{"num_hidden_layers": 13, "hidden_size": 160, "num_attention_heads": 5, "num_key_value_heads": 5, "head_dim": 32, "intermediate_size": 512, "vocab_size": 1024, "hidden_act": "swiglu", "norm": "rmsnorm", "norm_place": "pre", "norm_eps": 1e-06, "positions": "rope", "rope_theta": 10000.0, "rope_fraction": 0.25, "qk_norm": false, "attn_scale": 0.177, "bias": "qkv", "tie_word_embeddings": false, "parallel_block": false, "init": "normal", "init_std_qkv": 0.0531, "init_std_o": 0.0, "init_std_up": 0.0531, "init_std_down": 0.0, "optimizer": "cautious_adamw", "learning_rate": 0.0021, "lr_mult_qkv": 0.5, "lr_mult_up": 0.788, "beta1": 0.95, "beta2": 0.98, "lr_head": 0.00501, "max_grad_norm": 0.5, "warmup_steps": 251, "schedule": "wsd", "decay_fraction": 1.0, "decay_shape": "linear", "final_lr_fraction": 0.0, "batch_tokens": 16384, "max_seq_len": 1024, "doc_mask": true, "train_tokens": 96250000, "max_steps": 5875, "dataset": "wikipedia_en"}
Each number is 128 + 32 x the weight over its row's rms, rounded and kept within 0 to 255. Layers, rows and columns count from 0. Numbers have three digits each. The size before them is the row's rms in percent of the matrix's.

# layer 4 MLP down (transposed), 512x160, rms 0.0781, rows 37-63, columns 80-159
113:057056162141168085161100136106121160117145112139132128129126111155148166178132098143124164116087158167098135097080182100079073149110162143215121135102080148124194127165110081113136137160182125144112187120135153142147121124110140168068149103
094:213107126162153106151129131130112114120188117128105209155079131150177127155137072139107211174109128116085123158166161082139115085142104144124127125163146124097106089194164127159112113130094133173141138147145079121130152085168127120130105133
102:156151111113153187176084093155091077110124134140120135153145102154119070200182118127124132102156117107143090131086072075142120139191092187210082110189117157106091118120140146135111109103135127163185104126111181173149119080125079102128199158
093:130071155146097076052111107163168087189087117140074171133068137064095128118155136155110147099161078098109167122166168102106171142160117165080143079079134043167105129139132172179048130144118138128091124083152099134162148082137125095188166107
107:177099106157141162139147145137180123194121176141141174179136131157147142058116202105116178145146189128081131130109145108089110146170166145125162182126152095095142111121147117147157113118068167148083131127156151131129120063148160126122095080
107:142124125109223093131110131137154099095199132096132082140109116102116105165123140102135101146106142213126144156154125139137086124101089112128096149159106156047188157162135123142173139113126132104132147144047107128096069155137129192078099123
096:143146157156149145080157089182121100157151121131107111166076150148101076173144056142149093119148033184120101096110103119048136140137135150154067103114120156135179095142154121116126088065127106102126127139097105146141181060056115175163109159
110:105141136158162131105143146182122108118123101137119131128184193056128132130161166064121112184111127118111122155108117143109104173116086092125118125086143151088160150111152111084141188115139188125112139130181078085147097114142121174153083148
102:142113136100045183105107130154121138105119131148108135113183145164121123200118107103165078130110132119066083066161078081147111093187148099111100162120162102115104123143073126114080122069183127083111200053136144119128135079131070140074194171
105:222131090101092103167116123092102114142170163203099180082158133162115126123146076085103161155160148114132120115122185142110135076130207185107113124173158127122123158169070114121113116097088101157186137134188154122169148116127129140133112193
092:141102115172192098142100109174134120054105105129076089185100203128160083104127108141067056173115097159155094138149143138148151059113124077111146080112122139128143074121066141148156195085134143143068116055129122100055115150126171117105134183
100:144176128156142130144174141125140142182136204135121142173152090111144134166139145152146119116106115126134170197133119121132167126150114106203149167141149106125125144112125148148141159066109161150118118147184120181179125154070181109107135094
112:115143115201124115096170101134089073149125164103196114105152093093087200145124187139155153138178157076098136065112128113125126168131157136056081122143078127122087034168130116108150167101101156159155112185097165140145164078108160119132120112
108:122176163154102168137096113141087143125148080105094172158071109124094129132137125092157102142125048133157142110067132173159140159125142130110089113069096166146116169141122123081093079107095102143190094159120058124120171117052116153116123128
108:166159145133127151159097113132073141148109139135090165180168074123097106180091106131125096141137128092131162181133135073157103164142113100129068095160191068152095132163140145126116148091110128195123167141114195135135187094122165052158148153
098:099131160127140113157124139135142088111116082148131079137055028085165173144192149095137165137104121119153124131133178091115150131109078154130146151135188108151177133143115155167152142111143090180152112118164098157097151116140127206188126089
098:148120070165163168150123077125121114125129193098103106117158138186176092165108092139142117079134134125109112098121077137071168114089171091130160144139147104133133112114062139119125149079143184158132142098215151144097129149133115118045153164
106:164101082127100096158150128086152162137144085152144059091156119119074160196052113102141196089154097185096145103141176128143101103097100118182164147103031178154101092129120142118121112149065156140113126159096106120117131128115127094144141129
102:136161120145171150116161052123096132128167134111143149152116145137100137141124123168070107169075156188155145125138144101137105112052081109113155147163154116150101126195164191104182152087062136112150162144085115146122075122149120167135043120
099:219115143167083156149155175148168138157119175135144087096199173132171141076128165128076096099161149172127119098158147118095136105089174112106144131126130148135160129066131133169193160131085172137050158054171168082120118150173084067142112067
098:145170129116140138130148165079121127165128149093137123110097116094116134077108170112164076154080089124135115130164033147163133135068101096155128142129116111134108135129130127062112118123148106073122136165191091125075081131052105130156130152
096:146132095118149158144129108105141079136087114161133127120129117116123090121160101134089164120062114091152150199083154124121128102146120149158129147163141119138097134178127150124106048202091133147173115089135172180133139078145174058108097098
101:059149164099137173116111118118164112111070156092195159089122085063111132123092135120042155153099140130120133160133124198184108161128136141166068082147117092102114125110080142137132110159192116141093110151164134114091133107174169156147143094
098:095146166140140148154142132141118098181111136088168132117146116169126130149115107103115118122112143079176164133084024173110096107189164132157114138174123150113081106103067148148110104094233037140197115117093146146128197210121137155108139146
100:119083120105096150135157133090160121148142160112155100134132138062074137086111131162088105080107145177161171144171104181146114147109116128131106180113101125177110115137111098140110180160090148103143128130172169147079114152153153047175108130
094:121170140117120106157123110109125143098101136140157170120188136191125111171114138107085151165158160119153105123190193105073109149145095177103159073094132052124087109098102177138164136156136080096086152140188177158126133116132154151144150160
090:093095168148121120144155183128105155085092096125136123151156124197205118165142119098121114132132139139157216130122155113169132136110088139152111182085170089099143131083150095144130128155200103144092142108199129099155131104099124108119166142
# layer 4 MLP gate, 512x160, rms 0.0787, rows 38-64, columns 80-159
090:116143077068161114116092111143111117125148119044151121085095177148116101114119055107092118153101123109062160100136134121192109125175167110128158105140092134122087112158115092121106128165163152112129080154155107102140195161124120123183170127
106:162107125144165148202068153166109113163157118137103165101131112132150120061112075170148079130089104144087107099100125109132170156167103100193123177140109104138176113117112154137092129083092183136123167149052110174130061026125088174163139056
089:113127153088100180141093215116107079126174138048113137136092166160101137136147111076105111112133121075175137102104148153100120116088086173134149118102133161096134160162162132126109078117136118149214100141132105119105119125123110124112079160
105:085137138112165109104075086047205146137118131113170122096099149172114141161197088172101082130123130084103168103173085138171163180141169163122137109146106121154058147128020091117109158106122156087131131140125133088139142128152147133155114125
105:110155146089126062184084105145110108126089095128144098167158126138157085148105136176134058145111185111130117082108103172137148091096118094103154105112132099089088133139131136122179109095160087085053121108115122095130181113071156136156131096
092:107151164114074120151138141127165072161114114102103201130153223134128174130157095160083118160123144115086090126149043140158049144118055080109108100098136111172095105122065199168102120076171107153122148128104132091160142119095119143081130086
117:138171155147171099089101156146092105086146104080111182110124120171133107116092093134112157114102118073086178132132105081157135103149117189103107126139163173125070100116138176166103167099169124107068125079094099121055094121222149144179101210
103:179145112125166062140125183039133107099208098161157167115137138107111133135168127098064080168082093119116081108116129187127136113145150134134095115132118077119141141110193076165091140111142095114133169107136092124113088121141152136104137129
106:143162104061102186115129176103078149076136166153171125105095134146149063116109067130054167102130099152118097088125140139134139172107092103128119106115106077161189119116131175108048082117149109149127085131099086078069132108118102103160096126
096:163160078097144132140152140141100203127104109090099130118159084112135124134109101109069083147120150152103120074112176112097170133120127097170126128156148167093109124164116148196110162090124123089090144088139154115125147142144098068142120062
095:140099209131123205141109142162133191168097099121144119153180121144153105154151151131132090157105092138115114089081138093201149106114100164052162130194082154104106108168148133161136128076094078136138135150091108112143103179128135130128139110
120:081171138170156084111115110135148152165153127136151156186146104110133145145154087136068109088143114122052129132146145133242122168125103187092187117113122058154161112120132093149152168126108048115171156082134093154151114092096117169197128136
103:156151118128111102166090135210087101135136143046068137112121073110119166144131161147149103163109144093096162154132122117190147150103129131112117146058171145184121122152135108109074154012153154132150139162114135075061149089149081131121126067
108:086097134156167149131131066133168062133141148097154110146182167171126168202155094112173128107169164108120155125120166110163127143125187096123114072102124118197083158132103072131100174180082118118179065147131157138139131154164049164146104088
092:130041114155107124130124133085128093121142162105136120099122172104090140097159109170166109116108130116100157204115092154125123140106165128094073146126116147093091179150140173164075174107114105192123173139137120157166085121139136122128124125
093:158147138093131095064147112092129169123156103168089142173128053135097102150101101187117103088128154170119110111136123146141125110095106126090096115122141109139142099149175156147123124140157099091156130118084112128115135134104094155103125116
107:125094126129147153118110161147199107132190103080117115142107125104109126091168104137167093139162088154090141136174092149133107177084144151032071103085099079149149142138090095138076115093140151119151163172167104115110126078173172089112097166
097:087070148114107109163077099100072154134156173117101129161096200113138100124142089117148053153100130105126199139121160087106156084132095206124073186109175118128110139152114118131187177127166144062085138075145101107069123116152165167180108110
099:167145114163128154114185136126079059133089109125152063110124152116187171103168112171118111078139143138146125139127138107173090127163096128131121148109091120107135155140148145160158120126110124165119124134144115190091109138084108062151134153
104:092110140155140096125085157154150158103088080168198130110149149116119112138101089072129123085144118126065102114146147101140151092129129153140123098073070133125108138133117069138117159126141107127079089128076177067076186117159088160149117121
093:163140096092148160120136127159120095144158104105165126180049070118106126131139172184109100124143118115111141089080132160158172135131146154087161099112129105104142094175172157098097151063129183184116115124087124096181149142130133058108110081
099:102107102147162138125129097120096090235174100094149163124090094184136168104159122113077123077161141127143158160117101162168141160148119125197077108110126079170109097099139152106050122069108131089111105106122116089108124091083089173125131137
098:098097093108190133117149082152136129101141117099078139156153075144136122144152179124132104130131150111146159096136138167150118188149221131066146155107167070115095107114094061100070052116140078092097131096168121123134165210117105147165151103
094:098137107134198084170121173074110144146126158156095113105081091123140159161163103120170155128130172106128145104144152078138115133195152082127165105112102096126125148171108128150184140106155170069097146069146128091118082122161141108129181120
098:133173101041086131126137131074120145110123146136121062143122114070081091073098129084135147147159141162161113104120151110150150080073105115151113137164151166125196063079152097111071076137144175099131142112154046087043144142138125146068132124
096:137107117118159158107117142097051125118115132214116119165091077150179117125118132117106164095130155112157157127135162142148126064122096145139113195150207193129119153097108091140148175122128113121097175125159102146143149194104117143097089129
106:150149109122133100118128156173071120149168092144158143169088130149102087138158091054079117190146187146163103152119130116156120094132098165122145118134163123087073108113132166141137135132183102112126147109162143098093178125137173132116114215
# layer 4 MLP up, 512x160, rms 0.0741, rows 38-64, columns 80-159
096:146132158138118100129117111133191151145172097158101162149138199124151153146138109135155163163109114144160117200153145096109112111104060115098093172050091144129165117129160186089098142116133156137154120192096105114122122105130097140115041133
104:126109123179126066124105128113110118124146209151193104114119162123117207092093118141128079106059120125136060194172146146097134088056175113097182145117154120078161151149083155125167110162153130115124117155147037107094093157087157092164071138
091:148102112088082115092081088159193170165106134138112136128084163137072201122061186151135044129132078092122154127144119084157126169116068128196114146108100140184119110106121134111112146017122092120128133138139081105131120123076116088181106139
106:130197107076156140135079120145180113180180156124166112082145129120080104150170162137124072126135126157082133130153127121098099145114076120143124099109094130120112126145098103134057171088142064070149080150137112078100123167122163135100145149
106:097141090146162160116134123142126130080129169132100168130109036098081067119097126116169090107086091124123119127176079143072139119063082102199154122119129113110126104120118177151101121099131106133138127113115180098153165141154153136216139127
092:130109115125118129085089069155184143160104149125136114152108103085161139109112135110174140148141120130138140103143149109073131118116179160199172104065112118151139126127134067151169128076119100069156126151083076138066160087149139184159136168
109:135150161127158105165157160198153089156108141142125168052160127104109095177141130163139105120068158125152092108202164195103117143124136103163142111155142171092115150129119150127136191073129134089139155197098126089146141069145137136118135170
106:100133168171119070135169149115120117114196156138154109178116151095177172063162072137152101093115146155153119170188126080130134141077070155095096092173141149098115136103108101086144156155159112133150108126139138105151131128081172070191104102
100:138154121103140136093158132192161141171113153142099120118142130146170170142096075197124091138172131073099144141127084051112081165146100142168075130144151179078121132078149114118109089141088119140121109105075128157155119093155088130167117166
094:127126101143157124155102098110237130147212162127104157141159138082121167105158147127158127106110112071192149158108108172102105181156151145114129124076157090140095135137174070123097108140128116076150175122177140196196131118123098184103093178
096:112136087124105144176125122119123116084139100113143123154089164106126124170114072104084072147140199125131070124187139157128166087129153086067094133138133146124114154116176134138109099186119073113185152157135110204123105124065084069107141176
119:073148175141128115076147101132185119137174131125122112153097089084138224093151083138123128078162089107096140108101148181167086142160122189097158118150103142173167120112149145093115170134115144110126154127123116088148118113115124189114161105
109:149166110130068116117122111096198110156146124132199156134104116085144127110130151124169122088096136103142103134135145167145068197153173121082157142144093080094084175133148134163114114097140094128182107210124155144119108103114121094110073094
109:114109152097123108156150130162094138114128089065089148193142071111097117110086140131178123113175168110101130131136135160098123115201155092113139117121213096138130105129131158137100195146070140165093164153082190065137100158177100141158143159
104:155154150114101143176114188173125162092139144141161098156142150153160170154150162189113131163128121149139140123113123106099125117146028091136122126139122098092196107127160137090064123179126134084088142190101104087100096133116106115114105099
101:162146107104098106141114134099152179085166127149095152121098119120086136078154109138095145149145120158143127110088114051137130139184142123116087099091114071144070146126108135118136136116086095075115155104093101109149123144102132141116101122
108:112156112094162088092061173051136113179144092113158103155168100077153148114161092134139167133153072186127133133111072169098151155119114177110089114105130102131064168126112121105138134113146125099142155090177076085180126115145132193165171109
103:152167136077151099101147138170087196129174090152156111095189157161123080097116145127128151167179193137102173172129086116094081162142092128101143113088130160135128063158084125126071100146161113180145142150121137096163164117111103081132113152
101:124135142113104132147159066076101114075086126120167109112167142145104130121147111116089126091133203076139118091129156169169133085147142145126156084159125069081093115139123093154114116146142107174152140181128143082094141121114124188171104085
103:128121132097113074175149128134131163074114114169061110166099125061131143129120092089138138114095068137096091110182123123119181119095096171164131120126120160093162146179124114059142105148154130149178091108203116178157145130098136135129177092
093:126164101147083074080106171152134133112166144145147158174105143162131192187082119101143152139165195152078218128156106102182143133140122144097079144079137143100072094171126132142063188163128141075132142153158090120164145115117138156160119077
104:161152120184154094091171084121140101168109128165180163133066115131155069105126129097139138076161247153135124123092215163134138110151149127173150138179160104104129142114121164110090133096107145113129164145089111154082082154140046117121098177
103:148201100113126117120163115131172123095126097121155148080090163163128097106056129118114117162152199153112193080076125121162113057140137173116159102182136092125148078137181077132072062131137125149117128110085205065111172180115133122112079137
095:188133112057136094127098132179177145199165100121101118111067103116156094110086113141099119146090100137103129140106168089170108192118147166126149123178103086043102091107066161118088088168133124088123167113138148142108176102134166144126110182
094:132085080143107123147155183111137112107163100110133099179116152121131152098174112154121093136142074167197158173073107144167113109140133099204088164128110145150122172119148130168127125112095206160139122110122095135081095147167122108140144072
097:117090070140120101116164091097113151116102167108190150127123142119139112114084065179080117116124143143099121131134129104124140131105110189159176101142129113201105128203152098135147130106108154070140167117110150087120165121089131149188144094
095:133106171109186181142110097098129117102142166104151183122097119105116103152122132137071155093163129129096162108082114129136106140085150053178124158136132100075149109119186101194145074154083157104134074088139128182122104154127142140172162118